python train.py --n_layer=8 --n_head=3 --vocab_size=8192 --activation="swiglu" --positions="rope" --rope_base=13600.0 --tie_embeddings=true --parallel_block=false --init_std_up=0.0455 --init_std_down=0.00697 --lr=0.0169 --decay_fraction=0.673 --doc_mask=true --dataset="wikipedia_en"
Each number is 128 + 32 x the weight over the matrix's rms, rounded and kept within 0 to 255. Layers, rows and columns count from 0. Numbers have three digits each.

# layer 3 MLP up, 256x96, rms 0.384, rows 230-255, columns 0-47
135106062145099150115121098118105138102149097115112127121116134076148110103130110111153077097121164121117168151106145144126140168105128087077112
071113141175085098086148090138124141098151167137155104132116161179114105138151109116168097171187139149120143117186098097079060154146142075148119
110084184107090180104124198153178098157103169050100120117103124126200113083147125153173137126098178122088073134172112087130094135194096135113075
115146089119169134106080151121108084134117140168113184121194157102195134129088157147057195053107140129038117167075128087142135130116174112065169
138085143136186104125087078195145128083074089079058091102131228149105121078133147113084115148154126123143152186151134113111159138111127110124116
119079154140139131147149162119094122086125125164097099129134099175129125080189159144114159076120156169156051097102102137134077143178109117123138
132152124111107128117191183118138127098159130172079079193094170139121133105089133108154201143135066187126101138135068067117112146125143138090148
126151150170169108095158080150142081182177142077177110149149105104157131166108091095123122165161046199177164128147091131071189120109179082091170
123145159109105114119141162119151144188150124114154128126134154071062100146154102100113167117107116144121034117114144110107169132171108158131106
170146165145134094169131113138088072178164075096104166138150113165122093091190162130097077162108164178172085140138117137135110130149177120109145
203202099184136073162182153133162187109143112144138154157144145183101147132147145195153110144110157110143079110131168058171165086103142170144073
132129125135124128128133126129123131129123127124126126130126136123137132117126124131121131131121119126128131123133126121138124128128130134126124
171192074111201167141133160140157128138143158108147158133160115182110156122135091080153120207149127140139123135128089119122120135119107112194143
155103116121118177117183160147184096131135140129148167067110120159151089138129109131152158135096146098118096114145166088116151122129094194154159
099156089159089143131132129105072109085073121139125128136104188092157161139170090113072110203106160173103099201130053111089114091101091186150128
126114123110126122126123121159126108125147089122127128133095108116124108139142133139157112103129151148128146136113129099147123117103128136124136
126140220169131095103114172195170104194086142083129221174098134078121111132106159116121144168122193164088140131132122099139090133135142126150091
104137130188113174182111147123169156139091094067069103121089112158113101086159147158160091228102181215171138121128156152089108130127112150156076
116136126132138128132081164083121118121080136075110103155218092124136184124147106119139095121111191116164180126117074125107145158151095116110134
102151129092159191145199079175086108115143143051153176109159100111153084109155155093146178107094161118051128056167188098129114137130115068151141
105139132118191110086189139106053145077099138170103137191172138100144176190176113000137132104144137122109133162096094128148097160087124157081130
119111134127139131091098138120158145092153166145115066099115176138115203161136144115147173106136103112075179140110167082102086119121097157159118
076120133073112137146145152165107167137081107152109175124113128085175107136127103078107132129067173143134133119103087163136130083156116108150074
138174130134151123098129118104204094132097179084141152121145126125126103091194143097136147123153077130107172158109139165131151163107102152144075
147149131082062093152157149172086121108152128096086085100109162100113122149063148133128154085163145152094081095160103151129101109182133077092064
128129144060191158159089173105110147174097140128160144122120127138186123172146133079163158081103157092121098111188144113127109152096111108085156
# layer 3 MLP down (transposed), 256x96, rms 0.158, rows 230-255, columns 0-47
104164118180121133109119137145094152179182134177132155150121161169075140076170100118136137100082174187133086180111141102171144175093158140109133
126153165088105073092142179098121108111101130168094099174171173169151088116119162165084120130139168145094153096148142131101144161110078144143113
176111127110129133075143124189163160159091146154099096144167155082148188095105068071144137079104113134116169159138079124088103091094133160094088
137124116152123152147178098175109135088119138122193100113122126094139224138124111129125079133120140091083125118161159131135055202171189172073172
159061131191097115141144118162095181043072112123148068123114145115143114064166184143142114097093056185081122159131101211190099114095110073132137
167157162120127166218147158140044164114085146139090084072086112116080195105187117088157158095141080119126117119121142102076079134111152101139120
169153112096119156130128111133149158110141105149087021125133146090131082128094150090107125119148159096130112126108116079135127143119104095154104
120096146042124081096143095205101206129111150165130090130103093095163129108138123135112076118144121131141168068125125124174136132156135138144177
127139164084187141121142130163130144108122107131123110169127128149137176137146098121138085131091102156130163112157074128149114140092114100108139
084160162137109185104114112128144113156152112116123149133090127110105139156120153133183111184098140123068204065132135119095098127154132104158086
166159139107131129137159147170136103126126144150078147090169162145140134187110169110118085095124153069117113157144089123145086051135101167122150
123124125117128121137144119121128131129130124129134123127131133132129126128127136129133126127126122129133131115130131128120129122130136127134133
162084160088078157126088078109123104134185165127086124127112092125146094131137099091121164083156152163176082188148109122172140143184201129120139
057121111131101131134121088092093148192147122151138130134161154085120157151123148114081098139119101122146187145115136115101085153142076122119090
146070159139185177110112124155084170096135119128113063071157134088114136114136110150069143192107100145155115110138193057121122117150156157167120
132127104112121110116095153155122131116125123135126118161150137111134143127123110129136149118128143168140138112131145140099133130114140144145133
107109128115155095129120074127138072185174177172066138188057134123124138158135101153183149105143154196146109116074106145111121096095155121120114
133079088143117081073152143110125168088156141150113183162145126191170095201073108131099107160123147118118186122089146128154107103104103174093181
121102137132089011138177122141075185114162199185151113121099091093102147157158171125149135110122075136114119169141135183179117122111132125143092
168083154040093081152140099139196160167141191076071133147120147159105023161139137102118140100119140127102140218106179120089101128132103143169092
118131116137136138139106088111160172165126084095161124074106137129091100092104116188085139178082117088123090120181085140168183109146134122110085
057143133130155149143155155099075102082102122072117134156107138128081063105128163130074091100135112073164106133128123121105154122146109082138125
139152126017130142119105109122117063134112120088169128099140209203121114157083162107131175117127159084146162141119174117131153053135181129119120
124150200178074140115143092087107191109107108184137066114158106150093158090161144164106161061102142073167120206126150189175121151160166086159109
046129180141178178106115157147152158129126081156139146199110176076084131136120153177120127150147094118124145132123222057114115173115138109170127
086141117128145169155082128166148221156112116215158169110071112130087121165112110161124141105164072094106165096143114132119138078106112147129114
# layer 3 MLP gate, 256x96, rms 0.359, rows 231-255, columns 0-47
149114134146152091164143144109068171125128147107145133168161110025049113137082149108132120082137141153073068166114101150149131155107158097196053
148183179107085175112152126172167094176143120115065127115073093136169107072169107163105201126138167131102034102119124127094111144137123118156179
121130075108152158101129203129163120109128221136098166111087047116155143122070126122138167097146092192117033120117188074116133215135108164138168
147091207157122129150156140103081164132104127157175152120080105198099166150182115133150088061188120130107105135124081172157172126145126132177154
119123142097149142145120148132117141116119132150154112142092122137163092124106120124147177130110122166121101182153116124118109118172170120095133
153159113141100143095202083180091122183101143180102071113138114056125122170131144095080099132154146162167162139146126101117140118163106118113082
124150148141161095117118155110073097158152149115127117141104139090158171157155129092121108112097100164070141150206136140062141145118186073134127
119145144134120132114155133128112129157102097139172196129191145109121158155153063151153102111098113149147114155157133159127097124107148070120097
156075083088119110120113125117105188098089116073104120113141123145080118098090111188071153105108202205120097103075145195136128166202134113154101
077184097102177122164135136154151073106172141113169075140131126125136049113057136169109104092129162119106139142135110119096153146105113103150134
129130119126113129117123139123135127132126124134113124132124131120125126123130139132122129135128120128128127135133128129129129126130124119122131
148190119124192127204114168100159095162133124117162135159120129152176130155129102065189079076141159156122163136169154142174121148074159128145141
116102118087167108130122140146102191156092131141117138174125122117098131127147139174114136097081153129119157107156104143091170114092152121100123
189106155115131177079126035065123084182142192162099116075100088175148105083129120138074166100125102137162134043088195149157137120147132096137193
120134164114091129127155128129143125149125125135141116135162118108136105144165112101129116126133125134130113108147114117141160118135135129135119
096141157180155134115142112085115130131198132150134137120089086113068144137147110191100160160111091114092180112159096093118182091122094164191131
149096136093171134149126115109145128142197113123109137083129131185123128097110108110107167132152148137049090129131166178103166094162146088119148
133130118129158093177143169142159073120129154172104127114124153126112109066062140181147118111145170071121147123174176118140180124094121110120086
103133143163179127125085115118076091165144139158153110120223191109170159126191161176099157139117141131133121092172086171139142111139175168154144
112111164145050122156129201094142071102088164208114199157089077151044173092124112141204128128101150120090160099124093188136161154205095111144141
119173157080176135162179131146154139152149096135076178157089066099118118129121126127070132116126136135117111108115063142164146134104175136104120
140115137126099086114108137109103109094068090169100132104076170067143163161124152123137124099062211092134138143148180159127150111134243146109083
156106167063176131143104183081077057157126138061125075106139130126139124178098127162109079129118150206054108120135145078112180126129129111112127
138116119124205172086124133134134148160161177051103204155097166094111124184147116134144133085154120090160081034068182175205183075181136178152112
111115130143149091148119164107093098094115123139115110066161186090146143167087119127097134130138133144141020141071143100182194104104078173152133